Weights of a small GPT-style language model, trained from scratch on English Wikipedia.
Size: 12 layers, 2 heads of 64, MLP 512 SiLU.
Architecture: LayerNorm before each block, learned positions, biases, tied embeddings, capped logits.
Each number is 128 + 24 x the weight over the matrix's rms, rounded and kept within 0 to 255. Layers, rows and columns count from 0. Numbers have three digits each.

# layer 2 attention query, 128x128, rms 0.139, rows 0-63, columns 64-127
124142090133146070113106156105099147175115097094149140136099121055146140138125112143051111132157176110147080157127114132122143104160105145111070117160119132140159166148141169167132146138147158
159147106132135122114126154137148137139109111198122168143096137120136135142145120116146181169107138160158113149114110114090168138163095082122137137104138118093114103123113122121139107129119114
159118120121142135141150160110111114115159120063145186153149143113102122114089136143111098127095129141102132115116048131138108109141122096140086107145134124152084137125116109149166167100138127
103136109121097154125146137126122131128092172181144127144117166144099178140137138149152129144152104148102185173114123120137133125124141105122105131098150128152136148107169118116131118147048150
140102115133080129127133123101117154147110109156118141120105121115143103156203089126062091094128126132152109082103101140124099105167079106079113122114145124187129126156121090130114118148127108
122115095127131129174104166101116132094112111095107139087140124103103161132151111122129127121141123142152120131110108102116150196163110127092162130133103142152116114195107161128165099133149147
119150129121115152110136155134120147125150103091135107128126123082102148088136131143109130101130163129145124156070141113133110143118089131120123125128115113118103131155101125130148123157124176
162092109096049123135141111157114142154162142172109138125115115082148106138091119122147135124121137083098118095141132142161129111100112101121143111120110118150098119112154124143155137126147087
171092167095134160117136132164146129110127119128103160109093153154140114069102138116156159107140085148144118120137168093144131145084149171116103175120123148104140079165142145145138105095155128
132088146098155135153175127097153136106104139110136142119133160168116116110116145136109133143168136111122176143159132138141122103184132115148123108096171129118104122093102146114107128143108116
128146056104109146124061155107113180164066089126094120136082151106148160114135139124116154130095141082140069164134078100149187150125133054133135151140126128124104180117171156135132097095136103
101110154131124142123140113126107134159146136096126086132105136131115137087127166127149110097095131091120115117129119110129139125083108136158116104128158109133167101177126144109096071123102167
118116114103123085127124101118142148158178118119142149126130142128087119106125117092112132113139154110145124167161112136134124116111156144120124128105155168113121125121140132157157128142138124
098115144148117144127098136141108142140110122149087107131143140178180138117126134168133163092140130111120154104159143121130085131111134164108127146087160099095127124101115134087117166141108143
140104129138098126129120137152118105135143119129108114104126132153098136129149102130120112090115159116116152103158090118115100136101124095118090160124117113156139147129114099108169125158135127
098120135152087138122169132130118143112103135124108109152136148130134070137114151144154126132107128063121119115171131142138103108162122104147137137171146185118124117109110124174100138130130147
126093148123152108151088114107069151112131136109149138112226125102120131126091142116136129111179127164102098087104121157110178149146155129111130096147121124122123120141109127120137149125118123
104100137118110136100130138142125118107174098103101109126079144125151087106110122091124126103090119096159118134136154075122122143102059123111159120130118138116158163085115156139110083154179147
127131112132133171132124131089111106149150133125138131163154114078123141116143113082099136113127142137109132118099112136137132131162113166128162130145111134159140138168159144175119145143120127
119129186169133097114162111090133086063079139101121164174119110150135080135152124130101130160136138082099149137176163202119091113180175153134130126077185122116102118113147120141113142062126127
140099126132120127129151153095103105154144135129149108104143168138155134158108142112107152112134117159142156141143107067142142114151122144101117154157140093128134176104156112148145139105101113
128112154117110125094144140125120124131083102155131122147107134146160144131154169151141120140119136096118101123137124131126170143124145150110094133090158115117126110137127145114101121167139140
078145096165120173117137132143176160152124121116096090141100135138130120074112125139109128149103153097171087133125227095120137157120147123140145134119089115125122122095182111160169120137102124
185132123103140098115120120109147108165100173151160133161097169185123112129129138126143113115131064160103145127129125150141116127180119132143171118114176129124134118113127103117122145110158122
154132139119121124141174095144136111133071112154121105120141178137140106154146151170165096120128120149168171158145166142131147099097155154146209153080141118127116121149132118154114106175098144
116143153171127114111107097121144122134126158140119111127099162199132110123132111130161121111132145095093115089108134122118125143153118118157141125114152053097142130116169114124132119137177126
109119135106134132158104112134130117109104131091116133148122096139166117127139091147152160120105121131112136056100121137116116159128131158099126122157142134120146139122105173090108127114167143
076093092100124114156125106111125138134099118106121111151142133146112140094114104098161189134111189093097130136123135119131148139138089111114091138141130156150109129146123150153144119113181133
125149110106132066136140134102147157155088133131076116152110124132088157083130097087133151130127132118151124161142110106103160154095119152172138161133109171100093114158141117149137115104140128
131113100101132139133089122122151141111151108142137130109134117158096151127118110117177127133155135112090109138122124116168113108077127108156140071150130156110141096116118157136115197136144133
163138127114137161133074140092105159152152132161159107145128137091162152152119136151088149118173140116138107114136097124095123153116104109083145110171087132133126146167134138152142108092123128
097157144134148125096157184105087121152105108121117129064139149116153111143131130109112113136159089125124099168114129107138157137082128088142109133147129131132133164099137161144093102092149183
093133100155124137152108158144133149147152162121125120149113133111119185130114169139091131158086131129154091110135090124147107154118155136126102162093103111119152123125130163143157128123136126
079102103099146105110083107107164114150102125145176147169114135087119118174075136095107105142115105161170139151140103086136118108083148037100146148120143107126160109114162092125163115143133121
158102182119174175187155150055133130124105141115135181144121144136140145107137116163113098154052068116115185083135125097086093111213164111088061118142167133095152122127136108077101164160118082
154152104124099156102098124131129103105130107118111125122085130109106160132154127101118152113141118104175079143128106138110173137108100106121116139148097147152128162139115176120144125082131137
140153109102081071164088101132139135119119097120071099145126134097117179123127150167120200134115125119098095154130178077156123140098100138123134121097129087087088185135149123134090096109148185
110096098084147093111108088097132071121090131120150150134116151138108092126128123156126124119142138152115134116125133139100105126096129127121174126160107114139160120140120112121127135160147162
152145144122147150174117114101109169135077115134114144151163135128150152150104141132110124121123129123117135126111098127138114138146138103107081124129153107126118132167106138127111140124135119
136080120130167104145118144121128106109125095107109135113101140109115097094103113159130149145094103128096155129145111120128135092140099104121123119093144118134118142124162095143150139094127151
130148115196122097138114110188132084086183144179155156104099137125124137122084138126099164112207112131133117104127123151144155118148118111127106132140112140152112161113123099186137100137108163
113128132111163080146141138122105116084110079094123118140113125153137106143128130104169124126146134115157113133163115143137132105066122142159166120093132102133133115117134136105143138134124119
121118168136120158142155129132175105088106137161093093112128131187159120121102104111129083117110095167106174120137126118167104138143129165110126100115117146101144133115177144100135150135091083
173121102135114141119159118155127084105164132136096121135126100157134157147182132097134158100090138148105145158096092147139135118133137132120159099133096148155087124112136099155119089110142139
138152133132110096093133136172125212132094121121117130172125120119081130141139144117139128157124150129164142197177130154146148132103096068161186152170137163156133170122179149182120138115147090
128137142127162149121155172135103162149097075146113132131111089098184166127155160139101156111151139063130120149130185093094171128082125140162128087139112105110132116148131132100088130109082152
133104118132143120082153126136066131164114146135127134138136119133142138143147173100110135142102130127104114133143119082129131122102134115157163154097165160120140137111124111112097124114147105
133154158153139088117120122135122168152101116151098093105099123137172124091100127178112127089100099091117111147157148124136130097095144162113060160075140142110139161161136188120103112110063083
154162183147132152116101167170111120111122170143164123130134114103115099122112129101154135146079140170100135148110100144152110145155102100097156145114165105111132136121116096118126153145057110
144116161111096108124120100128170101098146154128111116157194142145128132157111116126194210095160110131102093102113174090141089111122145126116116105102170106144100132198126114102171118109137098
095128117122150127143114086099096150128134137133152130166166137106126123092121137133157098089133169127097128140122172136140120129113115131118127120101090123159155087136120135107165101175149108
146135094150120123120098111089158115161106113148092136123082150132132083151129175103087130085157129110095117157164147127118167101132080108139119121149176076067106129081169163139126166098145129
123141119109109092130149132141147151117121140104146131102162102116106142109141112132112122155113164115169116155165100101155114163167154143164140144130092203171086116126103183125111110106117132
160128120140164112123143153156125120113130147154105121163176105086126134164136118121095126136180124127122119155133092159144142134117134138106152114132117138165141150127157127143165159076095148
085134136117137143109147118101168092130122144125142098142188168133102106118120143127121149158131128100120143102142156122180078094110107143117088171108135067045127146116146142094151143155145098
123133114115152136112151122126078166120132125138161140116110075137156158150128116108154119144114121101122119142125113123133121145090139174164148102161087144134161156127107141132091136102119080
120145126101159087136119150134133121110104082109152099101136137117113160147147136144117099159127114165163107097148170137135156131081146164106090074082123145082120150143119164093162131168132170
134177146133116134100150099105098104119123143134119123103155100116129100144163104159121068144175135144115165136135098172091087158146157144080141127110139150114175115160110151117089156146132144
153124126101141112136104127149107127124152107116143140139145123091139084159182138107104140165141141133156095113122104134141145144094148175122125117121108140159118164148104138141082118151121141
138108155137114123122119098163091103149110097142103070081167166158157120113109123109124149118102116108098122119135103071140128109149149140130113136104185118133157111123166115114116086166124122
156177119112138125111090152147090171198135103116122120088106161130140163161120115144126180114125128122131121146078129114157147132128089118113092142151107128104102145126138153131139158101173090
123140166116156145144120175081084101128147169125140098137159166138077098135142160114168128131122135096136166136091095133089121142137180123107124110109139080129143070144126134097167115149122136
145139121137120138104088119082125126121118142135120131159088079102076117133164145096134093077134189148129098109141106168116104140110122115146132125162097142122100132119064166130144143133147163
106147128117135122102131171144134108148168169103120107167119153116138132087165108067148097125145128110116189115137134137113099176091105138097175125113165157120144166104143082127141144154150115
# layer 2 attention key, 128x128, rms 0.131, rows 0-63, columns 64-127
171141138137138118087151133112119102056169068151210100118154123163115096144151085125111127115131156136139133136070103167154174099130133110168123126147139117147069146112176161152194137113141116
117114101110153073092116123131127127151144112125147159150106123129157127096121154114097105101113121146107104106109166137130127121107116165112120127118100137156147116151161128157081145101158143
122133087113153100109071123125170133132166190146090124092114108158105137133159116152116158108144110178139151133098153128076138139157130124125098133131167108131168073110145137079166152101132165
138113134153115127157073153198137103122169133110068155088109137106177103098118170123124143105107126135125105085184139112141100178124151108122142163089120125091108130143142153099108142103122124
150131122131166095132088114118140069101094103126148132177114124161078164134074128156164170127131120176131132127067122141182164118061133106158089120135127084067138087092127117136149137135133157
152113146116098131104123110155072150135128122123125160117108107106069120126141144121163138141142108141120143144137148150103163125109159142129100146108121121101111144103122130161105132091113130
178151111134148100101085092126139093107145115152148132135116149142122137188134112125153107147147130171130108106142118126120140133104172135158102143126110143142127127125150140131170163107116138
145148108127129107136109151060130129119103104114162140107118110124139148050133131111099133129119106077143117181089103123086168157135144150110112144128162106116157138087094193113114134114136190
115137140157117137138083097106105119162129095154144112166124140088164177153169094086134093131113161090118095197146146149097139131100131142150136135091119109110098163154134129070123135101119110
128173131142078160103089155141183106153127147163091115130122128131117101073139153132128131148152129102110094115119110131133098162164117150131120161127110138137094146123127111137117128156141129
123160171149104082114106084108081138096147086116198136087173153061193101060118115102129107152102144118096141114135169127110175106147133183118150144123106128091087149127116120149102100083123113
157123119145059126132134112126157142098124095149142108134091116086102139167112099125079148146132161131134122101137094166108104091138119090141153149125133150122136138125158135112139153135159100
127138150132129108125123125102128092074098072163177110117182128143116129122132083163129146159087130127151106123109152123140128130153130161132141116158143144126123129144126118097125135105130123
132170139128161197145131137180126124159098084136090087099112100122090142107115120082131140134103115112104090131107109128141120107150146110154057130089139136118117120148129099123088095142154117
119106148154131138132118125162120076146105150157152149149131124103133160151077158124135138127128130147119102134126140118088132127130179097093095132104138128121108097119135120157111146174116158
128140171122158162138092135109125096152112097156141122106130144114131116130132124103100119140128121164126141147102128096112183109091156132139104149133114125150116125135185138096135106087088152
099159122096134151114122164132190119131131124093165096128122145152106101147125092122123100145165162110152134137133113125095088112114110133127085105116084072142116143092121081102123104113132150
150120097108077103125115086107157142128107110102173135108149127142105133165127147097134122164103128146127141133083085142142112121142166140137157101157112130132076134129105162182129144108129107
136109106127141117111100121115133149112142131142097073100154140178108152104105119161163141136139093088120162118154108099114106138111118088142147127137088119146096170087112135112182128139107129
111134147116164168120159160143114114165149111155116077108123151089134129129102145144154134126148121134119123140124133126130098115121113123144119138169132123107120153148093063094141115181115101
155124084125150135152091115133125127124117122147092132133108094124102105106138145141133123085102143126131122143121120120109140126110138099120146114105116109121117073130148101129111128173142139
137097085121121127066100157142115151091134155072127130121151141104118150120117180130090081098131155111144105157086125179100104158148115140126098149094138146142112151111151136124113119104110113
157211173151118126082131114129117128095137122151148094130153131178154152110153107077133162123137136149097133145169151141125161110124083154153107138157146157116088117180100140135123189119129135
082116126179143184145111162154121145143168143114111079119093124097098134098138120124127158109115114146091145154153153137122083174092156122119120148106112150135168152118134144135145130119130137
165115129113155132172107141154132163133111158116101147108110118096109145126110138094098146116122143098095132121123123105119108160174135128092113130109076135110143118133145134124149124101144109
114141083126128138143143170138109134134138136113114136119120128110146169117168152124097177136108098177123143110114104103134144132081115101134101124076138136096130095146135114148121108100136144
093147164142132161167141128169100102119182127125131104104104154146121136128126137094121093153161115151134149151113112161171121091117129151138137149062113126147110166103127110136141118115095112
143095077139176164088146168107113086109181146126139134110130153141104108152160144103093135135152101169178166127111101131109142090100171174149177081131090105140106146116136077104092125108098117
146052091141099133099131129131131140131156097147134151130123165121157150137144146120138113101098167127127146127153155120138129125116135110086147138125129154110119113160117123072119092097107121
194169122204085134143098094150100096078127104112124125139111114100168101137149100115068148119105127126112122153129115110094171121133155150142111139139103112148116129124160153117114138111100095
132110106122116099127154062106120108122095105149159136121146139141081142166126134144151114103144134095141126137104119140124153132121135114151122121129156113122123135087126123135145089159121152
106108105141117133107109099097120190071140091115182128180110137111187061165154151130126148111093170094131121133110140113124177137111076153149150203178125164082145121169145137116139180092157063
140205142121123144090169097121149117126116158121159097132151139154132158151157108094165149085129130113133115114178217128078146127177087133125110106151156152146078115181157121101105142132150123
153116151095145084169148142160113117147131142132115100109131106125142144108095113141142133136145145176123127152145148164116099178164160202126149143110126149143113091133077143119091089135137125
072141175121123124128129142200162141167145167176046076119104142130193147152138144099139095118177141128109119169133122136151074136127140152163136138070120091153133101115164084149167060153082114
140110151147150117110150115152107130107106116105168159143144118090155162142114122172119103117122167132154135134123095147114148166114122114137118100138102115126090111114149119089131126160102132
147178113153148131132177154137109159102112111117159149132152117109168099122132111085146094108119083089117110113119110126146176089138145118191116097140117125126098157130167101119113167128123099
134124132154127149178124179139102124143130181060062130100164112122075126140134123145133111123139092164127161135118098136109084141102182148132115120050124113082142088086103115117162094112091113
116102138127140092132128132162109106123178164129128139093110144152112119127106135129094107144138116117133133140103127161090141139151089129124146133107136126127133133095144120159127116149134107
100157104114153151131122134115139150145170143164117137145133097167132113173124109075147115150175107140115115112112156135136098119166121121153152109136104110123109154125111105112132120083164117
120178118122112169163163156102149117158103108122160133121146119116097131114117125140143079166099139133111120084136113110149163152123143140124177135170086141113071127115100158108132180136138173
129132111160117146146164112124147132143184109138087131166134122150126093163119134136062109118141140173071126120154144121111121123164108098109132119128145122140076127137204139109129163145162110
118152123132134161123092094118136116125177186126121127143097115107150160126140150133118127136133112094093095187147151088097138145134095058135140096069111107147114141164141137119122139123138119
130122106153117125192104146152113147087106137156132158131120081118149131140112114157143126160127133123165117110130168101160091126120143114124147130120130167118124168153082110091152132162123107
147120106076122079120127112145123122100173138115142171130149135109164148103115127154093138115143130121130145116118136100128112141130086157089157121174103071162092118185148129148120146109134129
163113165137081159103140089149107157097162080099114122144083114092155110132129125083118092134095142063097103119131096139153131092130090114144137176132125163126101127134115147128161118090115090
167127084166133175140099129170182098124136118130144125095093138082158130129095154114120158087128143111149115109085120139090150124120095135093164105183065132123132110110119131143101132135135131
122131111097107159121082070126120132090165091145176089155133103079123112157147106062121111131092113078105081088148124122112174165124027101174172107137122080129118130126108183133117149122178117
118110114098168081151117140147135138117152131110105132139096132135139108106115173173109124088200094107082154093134164078119145150100132148176111124122123127152132124129117150121130093139163126
110128158158098131143118160196059115143129094136144156129160077104139104144075127060072116180127091126107106142148108099120117141112122098123134148080183133109113162124129130123124149171117111
113087164136136128139140138111111138115142138160115093094116129161110114097141093120104148125076099125157140119173087147144096130132139146125119141143137120137126168112124158154135167086152125
129182190076073126100152111130076137118154086062149110136133132095109157137155119129144133125086139121150101134145115167112129136151137091144137110121163129125133092139130101146145123126136114
109148077175144116087148106109174111106117122123155128138129174116096104129133155154114101110118132124109128109114180115144107086134139167136135119136136127118141161116189094162163148154134122
136121145106114138109114097115136171084150129097117170154146111131156154093117122145139093124118135125148119169141131106122067103124089100127122139148163129100159135133089130081166108113152115
109161165126137123158117100144145131150136135147121116074129106144130109138121129135147126123112088156155114142156095118143172155146105065087155140092165132165138153134104121168094128121111157
122120106178120113137099136102109120132104154162149102113119132131129127100112147128114159110131130163122151150126116114082093155154133129084144154142124087173121110133126141138145082154116115
112155117140131103082139119150135151060126130139149152150155090146151125177126090150153128108153170098099098103114091124149138123112168125133126087085136106168155128130176143144112143143123088
116086166100186141161111137124156107143141114086118117128119158161093150188132135152136162115108098137168115161119131111137114147121137113145102116089102154111186111127159115117115091128134119
146142131096131083122122115097120151092087168100146182127167140146112129141096091157141069093135102135123149065081100131134111082140128139127108109166104109127138137073150112136147127166135069
107127098155177155150120172138156151100121094110139110129083107126120127118119113142133145158127119133138151165118157133159173107128137082139117120109090112160100151122126107140115133093142131
086142116118178114109112095051109133091119075168201092150140162103179110129149094097104089107082151102144118108129114142093169120128101117103135116128133107153151118131160135162130130126129135
119116131078126117169162119152151156110113096123048102078089095129135146148141074146130190133144089190136127129185182106110108107160127126158081138078182131126101129135128111141144095145164126
122121121101112113126156131125068115140157137172149133091176172084097160095106112167136130170141116121123133100152117133075130113157149146094114116118118134160164133082136137168147145151150122
109100161118095149138158093138143135131138103125137108131156064138132149117091150155114190147112134128092146133116139095151155108149176105121140088093127138116114139130138137115119098076155132
# layer 2 attention value, 128x128, rms 0.165, rows 0-42, columns 64-127
135162118160118161129115142169118135144134126158136137156128149102149137087130106132128119111159147110125160141160126125114113152123126121101117147168175145109156119181133112102123123127134159
161109140120096135176153130142110113106082105147132123141135122152126134100134116118105149161150113127122142094104115118133144095123124122129098170118133126139124146146172135132153163135152111
116125128138110139142141129128120145138169138111118140158166125127138138127105120128130113119120095103129125136124125161130142123149104145126164060147136124107152112088098083146110130145167149
126134111087155111105117133149090104103152129115114176149116154145100154138160094098106133129149158098149111099136199115107092131117141148116123168138161135112147157134099109167139162156118118
122160125156123157136125119147133123152181126137118123172086115113126092146091134117133107092106159110114150121111172099126109159151160142148153141123147155136074094144142145073131089137133135
122122077151074131100153139106134117122125155175143127127126134099093160114132149130146112094146069098132087104152150135116093109160151119111128115138103140108151176098119126119112106114098176
133126122136141138129110108131114129094107107133171127138153111137138119112115149141151192131156122090123164140080147159147122134108142131121172143173157099124145156150113129130092148163115129
149119105139138170106138115130136107126146145172125126142114113101121114135106110098143157070142106107124138114122137147139119108177138126151168106142156135145137076156125124114118106111133125
128167100162106132117111142115116109170121140122128151167109119111119138163128092106144132156105117170127116183148133106107133161156099156132125111133162148138127151145153157103129112088151117
123147129132181120114113174149114159123135112123147139139161151114116091122140135175118160095160122112140188131136125132087133100148094160081153140088109112102118185129121159146132115131119129
109125103167141104146152155195131156058147156184106103143138119125130156109116139132115129091132117131134141128117109132109158123145154151144090167145127118118162113134125107111154104151099155
131139128133127138119135135157112094139133135104117161098139112122105149142148105095130125150111145125113122108094133176147133087123125117103113102116131099134139103133133171119149162131144125
107110149148102101103131166115135139125112154138106117130165158179143127140162143131097138122126065135149068146101151143128104154166132172186109151122107128123171138130085147160125157129102119
125189120138115096131113150172147119123167099191093130134109140150130138100103150147087103097118145136088136125139135086143134100141168117093121084127113151145138154127102169131140130039107146
120172120101144131126125101130109124135122160170082126143085102118101204118113109157137143165106111157159140132113179137096127144143116100129110094165175109161137121123107142121139130108170155
147153126129092146133124126111103104096124102128087097139154106145114107118110123118102117122141125121070097095128122097113108155126133130081130117088134161151121134115108139147124170130127107
118119126103121130133094145146124127113115121116136148126105138114138170116140138144107120136108131163134167122126137172131143129127190111152111148110107157126114120089104117124191160144123103
172117105158139125151174144115122145138159128143134144128140122140141092123131157123153116124137154092135134101173154145155111088085139095104146147132132174089090139137117173108140112143135136
175107123086133135142118123095116140137113144097138100136165162123135111122134089102138151159138103118093130133115131104086130115136101120106156096097158136135076160148152106114130107147145139
100134156149144136135139167098120127102105100149156117174108107130142114122138116125114145111137124119102135107112109141122168128123162141096148119138143117155122150126139143141112139140107108
090135125142133117129116156145138129114132127155151107148148095094118142153132169155121128151139124085155159129105130117126100129150149145143131127167155133100100152157153120153121098165102105
126122126140120133128155124104138120142126109119165067139163140130143149122132118139138159147139120152119123117087110136095117130120119127109136133108110140156137139138113146146103178103138139
118138144147122127136116122175114142127140129107124115166112144125117136136138131120146122109134132134133133158116097126120129145144107148113146151146109139104130134137157096089120124154146158
112146138144141113129151121168090150137141136136133091142116148119139121080134137110152111115127140125090128136134110111104146146143167148081089113116125146119114143133178109134136134131132147
111111114157126140116176121164108106097136131127124117117128149129096167147099125142140114142149127142122099084148124147130133097120136158125085112128092147113113160123148195140106154118147143
136159130116113146055126074116107167130085116157114152108127129157118106075129151099149109115139082139129164148169105106142125160112131142119111133115141143122118148129098125119099116123143157
146102128123107106125180132117089124154122160101125152105133166137098112126151169145139129127122130121156166133110128116126114144132141113160122137148103125144110115109152101163121106116163126
104148124145109106149121132156143122133126147106145138114132109116115165158123091121140139139103145117119132134129125116129130108125108110097093128156138104112134117123127127129121141132132167
107117079116149132120110120127117082119137170137103118113118089064122162154092150135112127141123124157107159090121125177091130122133139134165112124133090115132156090109110119133168137162165136
166160122123083083151108162167085144092130130129169113153129113155113094132132155116139144122135089094110141135114113123130138092085144091082181123158142149123071135142158083111077110106170105
121110120147130086166122145084157127137118132143097118136149123075111186123130116170137145163119144136105153151117090083077125105129101125157134165156142088134124141087115134090136124140083138
099166148130114097134096130121128127121147114135117141148117106107126115141155136139127149131096125123143130172171140086172097124120093132123116108156159134102133125122133117163127092124106123
116116131112100127073121124078121161157127086120150120158079180150154117170136110089174119122115136106137128160111158129135134140141155146137190102126109137100103162132139122098114128137137118
124094125127141119137124127105173160113136132118129132101161151144149169123163125149140115108113121147128106138160144149103123165119171104160130127143121150129120142081143111115114141123104105
154131095156116147115126142150160115145114133154145142150133132108119146138100151178129123115144022126168145109173147124127115117153125128146121101136130136110157138119128122140118087087133103
126117145087128123123112138089165131106145121171106117138143099129119112149062175143134117130123147089131103136075113082098125096088112147100138081087127142166073152136092147122146101131130122
120157114156101123112132133138127129158103109143159097142113149116105138121147092088154118105125140095109147139123152116137129151122109109116065159119101116143146117136129149132110148092125131
135136115111166146129101126128133112143184146120104120155124122105120137131141117120121124114129155130108158133145106175117127128133140106162135134121125142190117119129142144113146121121112099
124120159129118111097155149140146117142117137115158127116125183103133134129162106098130158127124131144130147145162149119117073111126176123139098133152127123135117118129117136130100159076111136
127145120132136101128093135165126136136177134105135134092150114127118148113114084170136143105116140132168120151133129133145165155181095157124148167159150111137139124121168122149134142091096132
111140137119146158103070099150151153137131092135107147148117140129076131136124136126120101118114130134142122140158120129152140151153127148117162101137112145132120117130087143104128122154151121
145130129111116163113156163109121140095116179113139135139142158164126112135117115130163122102207107135139140107109140118091139125124116147159159149101124107118116149169150133125102088146153144
146145125180140109126104130146132124116126109157117090151112159142141121120125142143154144096135138095101140133070135129129137160167103110152204122109132124081145127141108124115178122163115110
# layer 2 attention output (transposed), 128x128, rms 0.159, rows 0-42, columns 64-127
123139121102154128128104140094077124135115118154128115115140102103139136139106108126122105131138111102142105118149115143155137139128144121146133117082104147161155111113102192107146141146130081
102143161149167154133117095098150130119153138130122125141079144059116103124113106102132103177150142099134147163166127178144128126128123106136129097119125150110092157116103100143121134107096147
125102105120130109125108151150126130131149114098162143147141130135134163089123135155131148092119133134131125109109134107145123118084158099130089127100135121117123131156143162107156108133107115
145140109125138114134131075111120110145093119139134111105133146105127146081073172148150141158156074180105137133135103125119160130135122098132173088136106126145116141135130085122147092145140115
123151142141166136147077137130111128114105145153125106091156126155164150123136107114116144124143113133160094132156129129132114170119117155130092136123105130108136092156109145130131133119086140
151097124150156143134065131096103097122141139128132128155150162095144108108085152111097128106119178159123125137133094128121156146130082115117094139123127095123088116142143128114163161133115131
097142128120157118146155136129136115131112124116135140095131140091089129115110132134081109147101165114165167108153130129164153157104144157129137118120099163109130141120107143146154144108106158
125148148142178118136089134112130129093130127153144082115171107146122126107119161156120159145099129118159100130139136109131145151093145116129112114087141120105149122147126174094159135111144116
152117111120113137155115130107121159092125107147134129107116105154180136116140154138129121099109166100138059116147129158109111124154148127113100119134132172136093084150093132126123125113119099
154108136103115132133148100128138121178161145131123129128122105109118094143148110118156131122115093138121122119131116118124117092110176114151135126158119110143198089126148162102124133114208143
148095147089151180127122106119128109132102107097120083120138151113119123090108102094174150109117128144137137134105104117142112135117129102168110098106133143144144146130101160125133111136112106
117117131154159117115119090116114140150155131127137109156116156090133134124110153147112138102140136134120115122154143117127130142080137143153137131085150097096133160131119103118119106114134122
166111111118103175166145135194112080122158123083118173144096104146115154135140130081139135136134161152130142153123101112125135105127070067109130122152150171128082104174149070148149122134101122
132114166132145150116120119086070127107088154079119095128135161118124140112125129129137149136167132098112136151120103188161126138139107119177147144139128072140117095132148146118104149155105106
110111147136129106136133104107159160131086101129147079146171138116120125120132165161118125117136208126116114168140126121151112143127190150125125131090128139142098154127146142133134111152115141
112135107148145115133126153104110131119128147113098149131091152114121150125139127151146111145124105116158160162128132157124123119125126092129124124137120132098104074121145128132126118099120146
105125112111137120115151133134140135136150153115129149151155123161149107119130117108138157142183149121080148136095103077141125090143122120135110131172138099143144177133165121135114108152101121
123154136152148114105114092083133129183096151204165109134153124095127142125108100157128080137114072138125116137148125122126121136160129151119156146118117102137177114108117132152115149143123123
122150120146137096119146141152171155111121147119099146096094144110122135116134155187078115119144112166154145164141118157130119135128111142158095132113130141115147136122136118135131113131112148
149141125109126128115169063122162117132128132097144124113115117131091096147150124106155100116137116121149134182146137145125120093131126130146148112142138129123117078151098152140126110134155129
157151149119158146137117125128174142115139128126148146116164152171132099114137071080130098082115116177132130087096130109170126171103118126134136107145099165102158133147131146150137144120143146
130138124132098090143113134138106163130142128134127168113105128149132138112130141126131126145115164096128156139123106141176137152137154149146114121170156160064125102089137138149132137114109119
134120112092116134149127133109118128130127111106118110073156129142124153116138126132151173139135127122118111102157146115105137140126162121135092108119134137140122135125081154110151136111140115
103133139116121122100124145094126132131115124115108122096144135110127108151158119134128146131152096103123150149121114157134105108114148128156119103103140107146129125111114159128125163093154112
165091158111142105133099100074102175144143156150149142135157143089152123119125108141151138112100176097108161121134120139139112167123134138129150112112169108095119099134123112115161166101118111
110095093110142078165133169109130138108116129140117136140141115131135127209149114167097130138116185099120115119146128143109179115175138117119136132109127121174129116108159148130117178099131140
095160144168135109131117134145147135122159118189152131119148066150121122177136092124119143161153140117121139111122126141138098100106112138095152103134109152147122137140121139144134171149087124
146105109146145141116118125137131145121139113107130122146142159143126146114118147139144127105142131163125117125134139131129141154110142123186168114108131128129137150121115121136143105112133110
128107099127149112138149125102141152120145095105154128126154109197133132076165134148158147111121134135131124102118141060151094140104092146107146108162124142150172144162127123131139107138138100
098151152115131168123110153100144140138135115109144100100131152108111149104106090114129118150128130147135166127146147166156142108122124098145137129120090122118110150077080144165152138096094145
151143118142123156118159103125129144084128136089122131124107100158100100105133170118120071125133151152135081124111127159100138141170138166150102115136119148131145103158110142122123104174130119
135137107118128147128137145146172131121118130101129125157152141168116139123142130093151105106137133148096127119091169135107150109125123086116161126135071121140109135152134123123105126105149142
118134116126121094131093133157125158092149152136136158104125119134156131133130127132077129127145159115096112121133120102134162124148114147160057158149141119136105108148155141128153152092098106
140137104133099136083144146149108088137122169138080151159137099129133094132116153100124105106135144141100159154074098124094135108168095137134105154124136103145117135108134110148139102154122130
143106149128141141154110173116113133132168153160119141138169075145138108149149099129140148089091188095131124080090095110142110128110129096091138121110101120130140110118119168131174159134140118
175142122159096135147093139138152148127100151074154104147142174150120143134134106160131115148157088163130127147167148182130160155159131130139103157157112127084160114134143136098091130123151126
135128144134133144136112141102086117135138119155143156147121095154151146168111123117152121152125126120152119123136111144119164114126143126142177119124151145125108137105094119164139166109129078
126140135127115129132141113111108133120094144118124124083126124170143128108143147131152139139136122126128102101098137096106110141125119181115129132130160132110170123119105162121091129168123145
123148121126149125121095133162095136094176149143093143114132086158124106140134149094102144135179144108118131164103091164140122106099075138161164097116131117143136119131121131142162128146097083
151124126112126176114125139142127112091096111107149146134110139109155117121109154108154145153127112121170122130090129137106107118126162130144129107086151142147138123100100150118125095119145149
140123115092147092136130140118123125092110141113148143129168129165163130141153128180139143111145114133129110116118142125089159130135161112109089132116165124125126119152171116116118114109152127
116122155131125133158092112128156124122150130153131139097111147119142118118117131117107118160078110149170135147183128119146111123140134122088125115124149165120137092141118120120169149122092141
103141118125153137145165121131148116127126105129156142112105126114101139143098104095104136155100128122132120096126114093171130160087152114159065125141115138077107118131137119129109141092136121